Weights of a small transformer language model: 6.84M parameters.
Each number is 128 + 24 x the weight over its row's rms, rounded and kept within 0 to 255. Layers, rows and columns count from 0. Numbers have three digits each. The size before them is the row's rms in percent of the matrix's.

# q: layer 11 attention query, 192x192, rms 0.135, rows 34-98, columns 96-143
# k: layer 11 attention key, 192x192, rms 0.14, rows 34-97, columns 96-143
# v: layer 11 attention value, 192x192, rms 0.204, rows 0-63, columns 96-143
# o: layer 11 attention output (transposed), 192x192, rms 0.152, rows 0-63, columns 96-143
q34 064:121127150176127119139115109150149143098123127139142115154120153146159134106151092155139147107145096083131077143145097123124118108116142096064100
k34 067:122150089138113115112111116177161119127113157169145097132124130149099113117117152147136173153150132117134096114112099139105117152119108140168126
q35 077:113108135152162104132114115154147121107162138130121128136148130156159162147149172126101138100104110143163098164091125106122115114114120116085105
k35 065:130107138100138129135078114103106101099074101145170107166095138080140138121168116123123150140151160152124149107144139133130110136118103194113118
q36 075:115147107081096153152149125147114113125094136143120120115100135120148125119144090088172142147137153112105143135143110152082143138136111139178164
k36 064:125138142165125130143132131108143125145196163132162122083128126134070113083085120129130101124108122132117148158112152140157130104136118113104122
q37 077:141072115125101136146141152139135112157116113146116132121153159111115144106159124108191129107183120107116142155172133163111129124104075202105147
k37 074:123099146140132086150120123117152113149115131097161136122123122155143097147142121174099155137133158175110111159118140124126100133152128142109110
q38 087:189091138115115170117137154125127091153129129141143122118123128133129098157156143140078110155137137132111138100178133107095121105134119126134146
k38 085:114130095141152131084130131187116122127137130176094127089153143140114135156101127102144134122107112072179134136144126175118160138113152094180149
q39 083:107067094147171144121123112071153163087163127105175107145070152133105157136147127097141112163137119111129121145117121113162091123146099137094130
k39 078:128114131103127099139121145173137140114092111121080154169164163117146181121189119097139127127152140127139112101160162122115088106136112138113187
q40 081:129156110112111161110174134119115122105091143173102113138126148119120090094137105138121133131172114107121099121150090102109125097157138108172140
k40 074:096172170156098132142173129131124136144138107080181114131144107113116150115128125127107150102090128131153094143104118116123110165129117153092112
q41 083:106173125120116178108113103113123166155155148121153127132108124124113069149124140160112134153078120133137123105108126098081119120132104115156130
k41 094:117149124126180169138073140137142136068134127168085109130113123117129131094102145157137112066142128113151127130175152112137146113113142134135123
q42 095:144127139058095137176143143145139096147140146140132160177137116112140135091117128108133083117109131061137096099156092123113151142153138120133145
k42 102:126118139132121155162067148125113083119145122125081115151123131128114195157122101152100128118149115115128128131114158160120087141094114146100178
q43 085:127110114133176143153122133084172130149104153102123131141087108137118118137152128133140118119090090159134128080133136114126099157146155097099114
k43 101:134180122137139114134136151153130143108122165177119149081083110135114097107097102115151105129141122163147165128138119099103167098122150122117084
q44 097:160101131122135104184141140127152117117134143109133131109136121109093139093133125116144112148117126100091149124140039126107111111109095144150132
k44 102:143116105109092090087098131122117157186129132087124146137136115082131150120130174131105121158153115066106125143104165115137128177109091139138147
q45 096:130117099125168141162132108144103137159135154110118171114136130126138120140139101151105145126111124123136099123132124125157123117151100119138100
k45 108:163181139132128149139129121165104136114148127094132143127086146119127137112111126103100102166103126141105130092152119109106133142128129121127078
q46 088:169134161111121119145110104101146138106108097093077156057167088108109141095107079103127145145117196121144125114163121153172100171144129164147108
k46 099:121135168121097098147153128149117091129150137068138135116141094135135134118144155170117164135110132131146131157086111107134088105130123139149144
q47 100:142101131108107142109145125127132113166147101150096109144150131125133101123114116102152126077114154105118130133096176197135110143144125136126187
k47 103:135094093164099111132136100112172141128118105122127125131142138116116135174110174130149113104086131131158148147104117147176125140163150117157113
q48 106:163149136146121125105116134132126151112130145176112143116141127095138121098103116136126114125155117149100144108166121132090116044121158142156147
k48 097:118057144113115115157143101100143099124140088136106130112119112155131120119152161153086143142167137125131114148144136143121103139173140123133162
q49 099:134147100175123152132115108145133126151096193098132143136123118134104103127148099106108161138131110113151121074119124148131152122141173117098130
k49 100:125110100129165108129132129159153137131130113145125112106173110138107161121131144152115123112140178111124108145141109116095115126156073181143119
q50 095:126096120141140121075133125125125159129132144105093125160134140124083145139100175128125134118158118110102139127121118131118135142126154110152147
k50 106:080084125126087139099109112150148126199181095106093150126139134097160141150122129095099091134119106130149132113095156138137152144127140141138136
q51 108:132138109151129167113113108107132166137124099097125127136132124116160115121134109141144107135158117161090119139125162127124145140093116119119144
k51 102:137070105140133099113111114143128117147132080168120126123108152109156161143090098117128115133103132125106175131103141172133151113116098142164148
q52 104:160144135142122132170127106083141088103150089138152121116170099164130103110107122135115123105127166176089139166164099094166144138112164130112126
k52 113:116140107110111158131130129097098127098150111095169128119122110154098126093138116142127167112138161158133112112118146089170097124150114132157079
q53 107:085185160154135165126154147129140048145118131124153135134130129135144115158149075139173117134147121131099087093168099092153133133142130122155103
k53 110:150125140138129111158136149145104075146091168157139098095086183116090121161104146137097126132132115105089117117124159120099106136169096144102147
q54 102:144122143079104133159122123101088090119103108140100149151117111132135136150113130134124122135074112108108130121138135085096119105127141132103134
k54 109:123123123132150090110125142125146130149124118131143133137107127177155142164119109150133080166104134129117157113117130107114140119145125094117129
q55 094:188131115118156099157127128149125210125136136147135153110111105120137159127143094131105138147100128154102113112147138149143166164113163119116090
k55 110:110169147092160143116117125132154155112135173126084128135157117120112174086154132129135134134081118153112132112123127125125137073150111117114128
q56 107:126160128131144132128119138090164117113106137085145135140095113154139111130113164162110139136115168085165138123121086101144140135106144176116097
k56 116:116099157125128112111128089070140084144108145125156142125185145149127146138133149180089130132141167106156132120143139108147091140146093072110120
q57 108:153116102108119149108088093123130134141135119147158090153165145189137172118143134114108130145137108150155154144146128115101144145099084167101146
k57 104:101127164132143153092114113158128072153127107176142119134140132119152148124124135148127099137160122163132180123152118112145107160139164117105157
q58 099:115096114106123104175135138127112121162141158131153118104143117107109120086123143127111126098144106122138126130138125103158145097094115124148155
k58 093:086177139071148106128157095143115161119104124122218162182146098106122115126167137127111132141147089126128110116128098137188108154133132128135100
q59 090:123147126151129099116152125128155157119129108142121155145102179127139154144112087150121104156090158119170168151131118117122072099081177155151145
k59 093:177176129146109145117139133097114150151123122151108138152116132125154115078143103148079153143129105112150144126171099129141121099163168138144117
q60 107:127145136106160098126153113128168179125147141117136123140139132073147108115183151126073170093119130113132130107109186130143126160132118100158146
k60 108:152133139100121134158137102167122121113169110136077116147156175097156142175130133138140099128110100130115123113150135139156130113153134125114150
q61 111:135125132113139085144162120129144107071130085128093113109097108142144123146129159133097116159141117102096136098122115083131097129111105122096106
k61 106:157120088119120135143158132103146102117116148174134113090140122144123112138142117108118068114149180115115132110090133133164094117136112158133109
q62 100:113161103109106116134173142139178109152188152092150116112109155145108138129132145171130168126131142130094117096110153149184105136187118102144172
k62 101:106133135130087141139124155111165117120165168122096122117130146098101131133117142175116153113116127143128175137172113149115169153111164094185118
q63 099:159144142105105140153152128180126117149122160179130160138164115123107138122103121101158134108131154128102117133132144147094108136084120150155097
k63 099:133130115162087189112122159075101141136137138121153156171125127108150112164098081155163107158129138157143092111108100126175115116139163186155121
v0 098:146123119117092110160164139136110159107133092157084110106117125131148073060133102089142096103118125116137122141111099101135165137112146145136140
o0 100:143100096117141105125120089128155154113150152167104115140137132153153101162166164103100128142135161131090168146165121135059178145121143114137164
v1 104:144079144124129120162124160164136166133124104145152136153106175186103096099122162104094160098119161123135101150116117154120135133166163128171168
o1 101:095106129128129149101120104074148117113098150161147145122143117109185155169144129140111095146097092135102125132144122131077104076146117128106152
v2 103:119153088169117129134118148126131129136092128117133104098114133133120096132150139145143128123119126095084113148122123116129146111101124140109118
o2 106:112132111135194136109126158132108150110100111141153144100137134104163117099109129105145131146149144096133156085103130161142130138113091121108101
v3 112:104155129126091116137143103138087153165120127072144063150138154108130130103122153122146123111084146122110162162171096140135111078113072139132090
o3 114:126172163103125130085135138102159111156142127161180162107129141150124135137131117126125139129117156126134171121105124095122150119116054145117086
v4 101:128136123175122133118171129164136094100178131098103136117169110176118175090096122094119095105157137142137168140133125104106120165109131129199147
o4 108:166164120154133145145112118133149099125108158190155115119140122092147149166089132112170131115137138094132120115129137103110114152081149120146106
v5 100:143155154156095134149136108165125082110170146127105143168105107179147164123130176169134114127131165118116120156104178109143139107145171164131131
o5 097:125130089112114077127089113138121150089113117118155129116107127114102127146132094147096151132123133156156090126147129145128154123106138089142108
v6 105:115120173090124146087148158121156124137100136153137140116106100126134082106156128095139064123091093133133105109149133160150154198152159068120117
o6 101:111137132126151107096098161148121157139124138145125127112124152120148135094109130122081152086121130087090113179131142159138099111138149094151146
v7 089:134148136098147134108118119147145117114138172161160138159142123134065117146141200103119150156122096107153117119131161123168116129152132126078162
o7 094:112099100163127123097079120126133122134132123119146121121179134186116098121131133122120078094107167117126122122106158088150080125153157141141166
v8 105:129119087085125091205100158147124120108119117119113119128127139098138129134096098176107102100150124153152124123110158120119095124133079113125109
o8 107:099121137113112128149117131168141159110120112133100159094129114133163127116138115099122139123143151143148117158148153168101169105107155153126132
v9 108:116118119129117094147071101139117138168156129128153116091127149154205124154078141158147142102089139161166148110115140135111134125124109132114090
o9 107:146127154114135157129135115145103126145150079167111126157155106108162109122142158141116151131113071114109124142141085124133170129113145087177137
v10 097:090126151114131120183095093088129140115121129078092128115155095115174122155114141125150119138117162154140147120147144121100103169123120105119105
o10 096:128132091154120130117157143157122113135121130142141164145111135138151167083080107142136138156150114131106106194117137133134135110101139115136090
v11 099:107126128146127156139143120150114121122138120159123150116109164161149104117120113106111100115151116133101152085141140166127046144146160134134091
o11 097:084095125152130136146111120128157132100177100099126113095119096135111147151105112139154151084123102142099150180129124161170160116137134121186127
v12 115:087122152143139113149055127106153122150067112143114110145120136157153176114132133119125104140139147113124114110144126156088151180136137121138158
o12 116:082087146136159124098119134168134132119121083118116152102130131151158152136103119138075130138109125158137164139088157145156132124127135117116108
v13 103:126119106091093103106092125121128125141109160079131089126110116137091096092093111117092118135152121126135115125156128141116157097133133086108150
o13 104:143154141106143077105097126128159130155139127147109128104117125096145146084116135143075106121171126152139137083160137151124151135133110146107159
v14 099:159101131131121128127135143106122147158166125104163107094155150132136102144083144132171152180105143146141102104127089146138118124117087102116156
o14 097:122101087131168139168127128111158112137117130123134104143125142179150174122124086159146097098096139148133125120121150097084122099148120114157118
v15 113:126103132160109096153121129159136142152128124115124130156106099132129153120112123102167137144122199071150146118105151098091146133062076126158140
o15 115:163099140117089086097126133125139136136128183154054114113138156130136102131149104121108115139112122068155139098169115114144159118132125090182132
v16 112:151143096144108131134120143142085149139094107108167119116074133144115166123121128127124132155096148119079144135150089111096172083115152117073111
o16 110:156100125125112144090166136105126114129128113199135149133141128087167081132165150136124123132129130142145105117141114126123092140074135101095133
v17 113:107125123096148115155103153104133105119103147092100135111164123116149103175128117138127135129122118138104181138134127152104145135146100099158121
o17 111:086115146136153141149155153134135141163100126110092172150149133108167145126109140143120123117158109152073132150147077136161114140112088140159129
v18 111:139128132145183096109104148143094139115128153151093113102116132167115152115182117100138099142138117112098116126118110126106151128116131090135144
o18 112:147119154150136128169100154135132154101129124120120092121089128126147156162134117111168161117158140134085128145141088104095123106146129087125122
v19 115:142180144148096128143136134131095189133130133104088182119175120142158130126117087141154099164066133102125112095054161144144130138148153106119127
o19 110:129094116120126115099132160098143144113150136124150115116127111149135089115125150098124163109119096144133172112145129101109150084127139084100160
v20 105:130106145138148091145083133148147112123121131121107174138189137161143128119099088140113127122133159152123115116115119114123150114126159120153147
o20 103:083119096159141141091107155120123124160103148100135130134116125138168083132130116127118148094152131156118136129174163141086129142105118157108150
v21 106:148113114158131113093143107126185183129156161117147083086091106138170135173214109112113151126162144072134106104130103105139149161101120128115128
o21 105:159143141078134111133127163155139136155106155145122140119150091134129108050137103191129114167145144126147120111137110113155112112079125165125108
v22 107:129150115149112177085127118122128135142145104130115107163095135102096120130109079140116130092146082104136113152131164135139130137116133117103140
o22 108:150076116077104109122177133108104118151126138107118121118180147112143101107148144135129121130119163101137158095114194158132111176136127116126156
v23 108:180079123161153113174128132123110109099146144129122078120119135126117139104115153121155146162121166096130092123113165116112106123087128109126082
o23 106:142065090106154118166149163114131138092098104160097115110143125168149130099119129143125122122131114102117113133089101148162090154142150108079101
v24 092:134145147093116126129116123146158147109158191136132086137142183140135103177123112081103091131138136128138103160139148153144141139097115131116126
o24 092:117081146126137099100105105107143130142142131110134146087107120159144129126167123166196141141134151102112159153155152111121159120144126137116127
v25 091:094151125130093143115184141130107123158122157137106104132177164090103101174126130155131150115109129133105076134092160156115106135116167134095127
o25 088:101112147122180116123149158138149126129126164136107107148147107144136114112121107132134170095161156144127123091135191131083149133152140091118154
v26 088:163154114155127124184123161137133080126097123148116119108083134096107116137196108130169140176117170133110104082113110136132121135121128142136100
o26 094:125114088141095073104115156122167147132158144139115128157136150096086130122142149123125127099151117096117163144091110145155107137147125065107134
v27 111:169112094114153136116124130139141153135088196093138144108103084143121130134120132141122130117126112109118128160119134063124108106093145154137120
o27 110:159113169122076142090143129156124130141136134139101097102121111145073108080132083124108110131112125084108101094134135186108134128115139133167144
v28 107:108122140106141156140123160119170116119114095164089110117139126131099160118142141142119144118124087098111119082125144132146126160105128090138164
o28 110:100105091130151135099113151152130143128134129141082135149153137155142169105129113120136081147153128106139123139166146144092172168170139140134146
v29 096:111137093100126114114133131120157134113157116089117098126180155127135151114123117080124144126137186096129109099156098121136136110124109097169127
o29 096:132110147113169150152112119126098141128139132104079154133111100116142152105176116082130120138133125091147119134170120111094116151130110121157127
v30 114:137145080103092210129097144136138107133115126100163129092108073095135099164115115105155122138132119105097127131155144133147125163169113125112164
o30 109:145148118159096151144134124160167125115150099119100134194126082147138109151120124153145107120147154101134124127085119133154122130129162128143179
v31 109:175127130133137118151146162122148163179136181089127145094180136148117146113126149153124125132092137136124103133176149156152146149091091122117100
o31 108:133140124124125116126125131094163127108079114150109158142091101133125104120104135175165135145136163121157143090110112121126129130127127137148119
v32 106:110124175108115105097116173154115119130096123171105158131136104167096100160138103209117137140125065117122128133105116133129164138152132117141145
o32 108:156135139188153087094134106122072128152116142156107141152165098131112116130136154154118125122134150146137110125128124101142138124122124153099150
v33 097:153113160055138117093136128134129136152115120167109165135136108107131125172113134117137130101137137093139104161118200124098123137123175140111135
o33 097:126104097161137160119130119147127167143147152117071134149177145154146146128123101097158124157136132156127156113130133164114148117137164113155136
v34 104:123121174175115137068148145138130138115098110168152083130170147131144111131119163096107142147123145156093121146144160138150121177125143119153127
o34 103:114055104168122104148120142115133118152150087083144122182169135140143159160132140102138100121133109115131153145151152124143132187121139129150107
v35 108:118133130146107120127114123083140124123133129122183127125137150134148150127119146052128101082139083133164106141141125104126137100173151161137146
o35 102:127171116124133155115113120127156116148122132136130152134129117127111115131102089090128103116121146155168150134125139097125104157102162111145130
v36 111:128129117132146135098137133106141094140148130132140132149179137112130165154106161159068134147097123141136139131137104104113137066126150165093094
o36 120:088149146124121140121155141122147076184146116118150128118114165101130126084082123139187077102127161122137065137113119155133094134108119108135107
v37 109:133108135138158116144098129109154116108144108126088145151131159138139092084176110118156164117115145150120094102109133149132116164146159164170084
o37 113:137095147093136127132110159134164143107110156114135094155086115089118144154118142075124146124149121146117112177106130135096128127141115113134109
v38 106:103125097105126127127124170168125143112104168120120134136139164090131134131144110148128134173196171113147116136099145130153126129086113102158104
o38 103:102097141084145085187103140135157123119085115084085153162125174154121136129171139117120106163084157076118133127129146117144143166099134111112097
v39 109:117099137114113137160142096132113102166120137095086115156122122164136145158120139163128134129152108159123142095172122118113136131113093139106102
o39 108:114101138123163100124124109132106122127129125115118128139151144146115160129139101167118142114155184150107114147135094155114122078103131137109097
v40 102:097133096127130130099155131162127110130134130113101126104131069135170139109134095109140070178113161150158115114139142099152135146074106098134148
o40 101:143095126149099118116097090144114129120119121157100078111145107147123160113149107080139168133143112085138130158132130170126163115112118122158125
v41 105:106154129128171096104135106165082184095146177089141148110108133111172102122146094136138119142120106096159163156142103086110123111128174182105160
o41 106:134087125119175162144138130170127129125122132096139108126116137157131102131103135142123137141144099108084129121118146100139147161111134141169134
v42 104:148121104111118166108125136137121100133143156084085161144116098080126159161134137152119098143135119122162129129133088074111119142133126085124122
o42 110:118134129152158161137152157125153154146141169106169144139104150098101143131106146121150099066079127139120129093123114140124131134066147145120130
v43 109:091114135123120144119096132092153118148137119103135108184141131114098113154135148069106100136136099179137102127183144131140171155134091150130161
o43 111:082141161136123141115062103136112138118071123121154157146166149117128133149113100105127111097102130132111144123144113124135103120115125133146154
v44 123:128072119158125108128131122106128153141132178173075142092105151131092105155129156124121127184125160131129137085146145104167111139093118105156140
o44 119:144060124142102114161116140139156117153133158120129135105111128153097158127134116149115121093174124090155077091150134122140117107114154144126104
v45 100:085104137101152159155144138136124122128166115165139132166126091160141085135142074107111104141171155133116119160133118135096109123151112123088159
o45 097:100179120092133108151112143105110120136145141130125081112170156112142127097132128119115171142092103138130132151120131124123136133178121131125190
v46 108:117127108122113117153084127171124171087116135111158156135121153114080118133129145142146167084115132105104123131097121177166099124145141151121131
o46 109:113137118151152093153115105117125134084099092135138156141138100114101137109193120126090117171100131138141104104134135149132155092135116129105160
v47 105:128145070099114160112114065114113147151145147144118141106104117136134148163134158114119129114181138134129114124113148102126154123109096107140147
o47 111:134137122109104097120127129128131133103154169157137160101151085178117103083129124142137146115102154135172127126143150177153106123097124127161079
v48 103:113120147083139127110136093106140188137155134177158099163151129113120142169108072137152134132112152152092115106121179123128145137136119162088122
o48 101:146115147139123182125101137112136116121129120123108153138137186116111128186097112174140157095134129126129143097158148153089173095126127154110159
v49 102:085138121167134132124119150117138104103145098154103136130128158141154121134162114138132096145108129139142138156167129160174135139141105157124160
o49 105:126163139144114108093115127157156126152115119126149148136136115142129112152145131072159155141115136158141113135145120131100138120133139115128120
v50 099:149147139131145137103137181132130147115121165120141112098120156102148105121131128115146139145082141098091125161088112121099118102174169161120125
o50 102:186128130177134115185158159132105134127131138127149165105087082125144108129174100080100097167140145124135108135159132094112122112147116112133075
v51 104:140115140152123140137135138160102096142178087131090090094137145155135161122127113099109056118132097148104103108132113116157102127111151131166118
o51 100:093132122091167120134111140092152099135099090128141122152109135092101143119099104069129150099167140108124158071137129106128142119161158165157098
v52 104:154112130119107161165143144121117133114174120117089087111129104132125156132094156079127136118147127109133130087123161166158150161128150147157092
o52 105:158106134060134116142149150100159089125127120143131130114092139151110130129107105093135140139156105126137149158145117092151119125164174122133103
v53 101:146154125122171102113102144147178097127157136106133130180142130085094135136121129145135123145127113135094124137137098120158120152149062077084094
o53 097:116156139122128146118105146111121147134068108104120155145095094133150134146119141126139114114130221108126126088113135121112122138111143157137125
v54 105:093125115090135101119111179110126105147091136122133178151121180123124162175138120099130121090154169163118133174110125145115113142121137138109123
o54 105:093163099127107112123101135173110177138146094121100092173120126111134118143162146083089139109117109131097091133119121115135156173167153144113108
v55 103:153136083137158148113147143111105110117119155117151169139082129138118166118165162117103157120114133098147160119155152116114142133157113113164162
o55 106:113181161110147141159132127099134091113136161122153126115134171172105112114135116147101092132104108098125134147120108105138091152096134117136116
v56 093:093116148150118109100142147131102126121134145170087093106148129077140153096160108118123105112192128174171124151140122160078111075124102121116147
o56 102:108158130096113076116085113152137164107128079117153115120112116167115177147143120164151113160114159103150125149123158146116141155139129121150128
v57 101:117130185116139103099121121130131113193136122118146148159132100083110151075117140127122133115141099125144091150121115168134135144145071126142157
o57 102:083107134134062136100112145098108146119063133130163136147146119142127139173111155116143146147133163134156121119102124139090153104145109148132134
v58 103:145154103098156152120084152095122103137158133107105130107099096124141135168117097134141139166098102174125163136133094158116132103123152133100070
o58 110:135112123113132122117122143138106169153109095108134078160177115125143143118113127134120136133127078116092151106135123106138107101133122107119137
v59 107:120151141105091131134196115108135099129115148158148174134140132148096137110149128126152089125147113130081113145126128170148139153118116172127148
o59 100:107155113160111110129106083105106156084109080150114099119134133165111156163157116121098172090123148127121108150111141163161142109145152127095146
v60 093:131127106137107125107143094139137164096117174098123119112124087115117121127122129124146123159126103082148110142124121127128117105121102096121134
o60 093:148135163125121142131160155085135124156129127107163107142167111136130119110104155115127181170143141143141113115129102128145111154151116137137113
v61 101:149135115123143137062143148120113169098116131142113149117097084156155129120094101124127122130126144136156086129121100108092118129153110124128098
o61 103:139097159191112143172140097147119093118126179117159106099147174126113163096130146109139124136145173127152134162131109149127110119077110143152108
v62 111:075088110122140134137132097121123125117144081110087084158122159164138102133132126114121127125108121132142106123124120084139099128110150128136148
o62 105:156098160104141163163159137114130105135169153080122135153152057121129095120147097076147125099151116133153151107131127132135115125147116122173137
v63 096:169135122104092151100133086122143141140111169070096136091111139135072153149158134161154119109135093097116122146153143093138118132110107157123112
o63 101:143114175129119131171135144144115091152182109119125134109101137166142127135107150128115135132117139138119105134094131138111140153104099150142119
q64 076:088132108150110128102113100147126171123040116067158124120155135125147157127108146143136097146180090128114100152096130129147096108109134113132104
k64 077:186153146176141144190116147158142125116151125157126159140098125142098153138105094080121135124105125141121110163109127141112158148129151150102109
q65 071:101129123081118147140153157125118118136140127154117119158051135137112139106108102166092153116101164151103141124141139133105092138127139077120130
k65 071:095115104136120123099134125105115130155153113119155101132139114128148157146131177123154094097105139112160103102111132124178149147154145129128145
q66 083:144134113132129105147105101152107134142110146100152123108158130133110098101152128089144091138148113125142119173132141110138128108091111155139117
k66 074:167122109164133147155125123152105148093123091114121168175124115139156159124143132159122170171113137106124126115140124155116157163124113127135132
q67 078:120126159119122123105137132094144055146132163156112110106114130106159128139157134154131159111107095122081169129191123144142137119135112080134148
k67 075:117120112144113103121172094111079174133147119140135107143142148105153122137145171127114095076113115083119087103143107094146127136134138114138105
q68 079:098117124090101136145135103112138110134133146117122149087107102082135103161137148111140127119139119094114104154101104084071147136064118127103153
k68 075:161099123129111129105159145119134180148167159151141097122150143112112103157126141103142118126156122096133156115099139153140113151179153127160129
q69 073:091134160143119150160144129075167121118163083113138145102098133133100152138090140102099165095097137108108162096144104150112131120095143139110150
k69 073:131142134130145104095108121104142126102102182132097134093110105110158137123161142123131135123173158175114087142114136140115086166152147086161116
q70 090:123100131147095143147112098132104130157099182076136097108140139142147133124081149100158151159131140149145095138088111138120126078143132131136100
k70 087:145114118152144156141159146132122143101133100128138139161160119135130106103162117158100142167117081115123129110144113152108144137157109127145147
q71 074:150102128169114126138098084137152144134117143125153148154126088102121125131138152130102090098098117126131130123141117115123153141104145166132137
k71 077:146129144134112089176132152174159078133138120156112178188151138160125149110150119110149153153129120120085121166118119120148106146126146123141136
q72 079:120144122147067152174174136140121136118136141104119120140161132145115106132100061141141115141140139145125091092109134131093137136191158124121119
k72 074:129100075120112186106124146113119117067168107114141151124153141136082164128091116126100106169115116144165163145140123145119179117158117123105113
q73 082:130108154119136123092142126109168139084151102123154123084122128123110129152149141108177139122063094166159134141125085077120111101119114130119111
k73 077:115143134144135151146151137145171122114125166145074173129127149170157100124096115128146106148124115125123165133092077141126137170137068129103099
q74 078:133121104144103146120111106095126133132151126120144151091096142117117153113124099090151149124128103123130105126132109125160118125120138110074117
k74 075:098144116138135156145187118128126087101101159124089151097119149177109147101128159118119125122139130144095150151096110109151100117162116105125122
q75 084:130111103126115149168112114106109135168106116149113139153146119136115164159130154135135114114144120127113118121136070147141135140124098116137137
k75 087:151120160149145084127132108161125106146163139123124143146105104122133110124147144158090110099110126175147116084176155101129150127100078182129106
q76 097:141138101130120144123108100127169124110129154136131120159104149108148137124179157128142068152082091117117063123099142100114125149165112111110112
k76 090:139141166111143160135138157139143091078165142131180159106124162147114160164083110138111171144136093150152146143123089116104143118147104148103075
q77 078:110150144103127131131126141163111089135187158104151166141141127151123143050135136150121110119118158144076126150103137147174121117113105195110117
k77 078:150099151137121113161129153161111142167146114100134126116131141081101085075182128120134119122149175070117129145137129145184124124114149115125126
q78 087:114132135141112124158121118104173134116154121099159108083131096095135125147121154119168126168153108113145115124097111112115182150135120124092156
k78 085:108127099118145136151149141126138119156157173121096158146144174131091111140145146078115157114153128147108145159141091169107157120131099148133096
q79 095:120113104148139151134147124118179122130137166127097143164127130146153103079084135155179149158167163145088088106121138091149146092102142143118088
k79 094:138112137088112149136121106104118096125152140122096129110147107141104102159098124160147127136130108177113168114087086143132135144184130083139127
q80 099:122096109126139133106114156100134078144113164083137146115095152138145144132126146134127141171128110162111133150142129118109161100136144046123140
k80 090:098110138118146121123129146107141125117134142106183124107125107177142108108125113106172163151111115090127140154092129119145127188150102111171137
q81 104:175146106181108083193114134141110143129127154149143151127132139181126117106116101122129117127146153135129060136075138130132100127161106134124121
k81 100:103127115090141167116111111167146122101149154143101142126157063133127138135089115145136148124112110164126153120151153139143098117134115147152100
q82 103:151099102101146172130122118125131129122107131128121150103139164102126160087105135103086165100109136131112127147151126130128114108143147109119129
k82 115:097097171101118112124162088111128096122112174106124097128109112120139118108148150161097096121132136142120150130136142108153103111128172130139121
q83 129:116186156115149153126132145129124104126100134145124116165117153112153135133103100134160123166106087092111093110116136117111144126087126121129090
k83 107:101148160097159134078072117121159149128092118107108141157091129141140170163152140146123136136120120154118164113073106112119154152098157127136130
q84 123:116134105142144157139140131099143101097118126123138126129140165116106136141083178106199123168162136125123114154077122126136112154168155087135096
k84 128:138105137145135130107163088139176189121110098122141101134107138111122118152111127098151100167127108137149113143132163142118141139142125125140153
q85 143:123092110114166114093115121136139115119088163109109124131113187120118112138107140115059142091101124141156116121136146146166109115124114141144102
k85 144:153089143099129145126112109108123120110112142093123151130142126106128154143110131114127123070120144094165165144110130180175113098135148143139154
q86 134:100195137126092088100155126138107164119148135170124199109136156114138085111094120137123163108142126139128105142141135118148132131114140105111155
k86 148:116170170137094111112148097158116121168150137153125121096114147113162091099126130109147161131189098141152127120136116121122147095101134115106166
q87 137:106122169102159108126143135104117129193121148145098151129161149125136160130107122155095140129121130127063145124103153121121122109088097138148165
k87 141:131097117098090116111101134135132146173115148122114176108143109129167137149112107129127106116106139143159137135164157178138125088139153154099127
q88 132:130121091122136137125148147147161122132132118102107117134093109154130142162112138122130172128113137124102147102091130175094142159084161104133092
k88 140:107141088122078136117112172115128139153143112133090160155132134142111149140137134176122172123150128106154136117121111127119129156135150104126146
q89 145:123147128131108135153147091110140111112122109142155135105142117178075184124147133131120102114132172140106122091101129135128134111123074132116121
k89 151:138124149103131118133159133099137103097090126147134168096114111110129156174119130149136110152173198129133125109141175103083105110136111144106135
q90 134:118067114162119114086136107143101091142165109138164094134125133142116157157137153155088121116099182170137104103155126168128101154112100154135165
k90 142:107133160128113107094120110126111081142118132133145099122118104159139159126152109137132110121081133072135119135137110152156115157118134136125130
q91 139:121153143102139111131145102122160153088118079152162105122169134145124140131124125160140097131147134134136158171097090179192083126148084105103136
k91 142:168127129124135087122133156133171111072132098131123149131154149122150131152151089117121086150126161166123131119136127160140125117117104120081141
q92 132:079080131131134131101104126129108128135116110142134103125125119128140102103145118123126207158111118118135095160192096111083119138153125110107132
k92 152:120117170094168156139161094140113143117112156153108128159152128129183114096132138136138138168142112123155086123181116081140106139146116148107102
q93 140:154203117117087152087114157147159112145118169122111093101094139139157092110175092147107156131090137176170129105171140159139167110119149115109098
k93 144:148151123085124131088134108119130145135063118093154120098156133154111141081153128132145153144126116151138136104144113134136126128144084124165063
q94 142:086123129151117088119181071128118153107127138120105156104086149154146103109164117126130149126122138145112095137127134152166158132106086102133139
k94 146:135147126133092101132127087149122119093131116133092110139135141132153100121142141105093129153118115138122094169080097170122112135113151120166157
q95 141:077144105119096128108119145170141107191137116133092100127177116149093129121140112088114124112169162108138162128080133092130144128151154105126127
k95 147:121172153104146129137119143159124119143136149109115125103162143122107101131119115081120156152107143175111097124096106102147128084153113141141113
q96 078:116101129081145126105150137110152089109167160147078133139096088105098131124086121151104192131146139115098114112167119108119121149125147089118165
k96 055:145109118092106124114152159141125142174131098102133097111123132150181087149104101140112127101121091169125113106126150109126153149145114139140155
q97 072:184156107125138157124124115111097159142133136128157122155140162157124118136080061124153158146133156169092151143076155135134114112121105137152124
k97 065:091140093148121088100116143085143162160110077075152076078147087125120123101115154117129131132149062109152135122144103134131109115084130147103159
q98 070:087126120138126122133092117126088148101121130075080121109166099101155096164145119105165158116135109119135129079143108101121118145116159130140097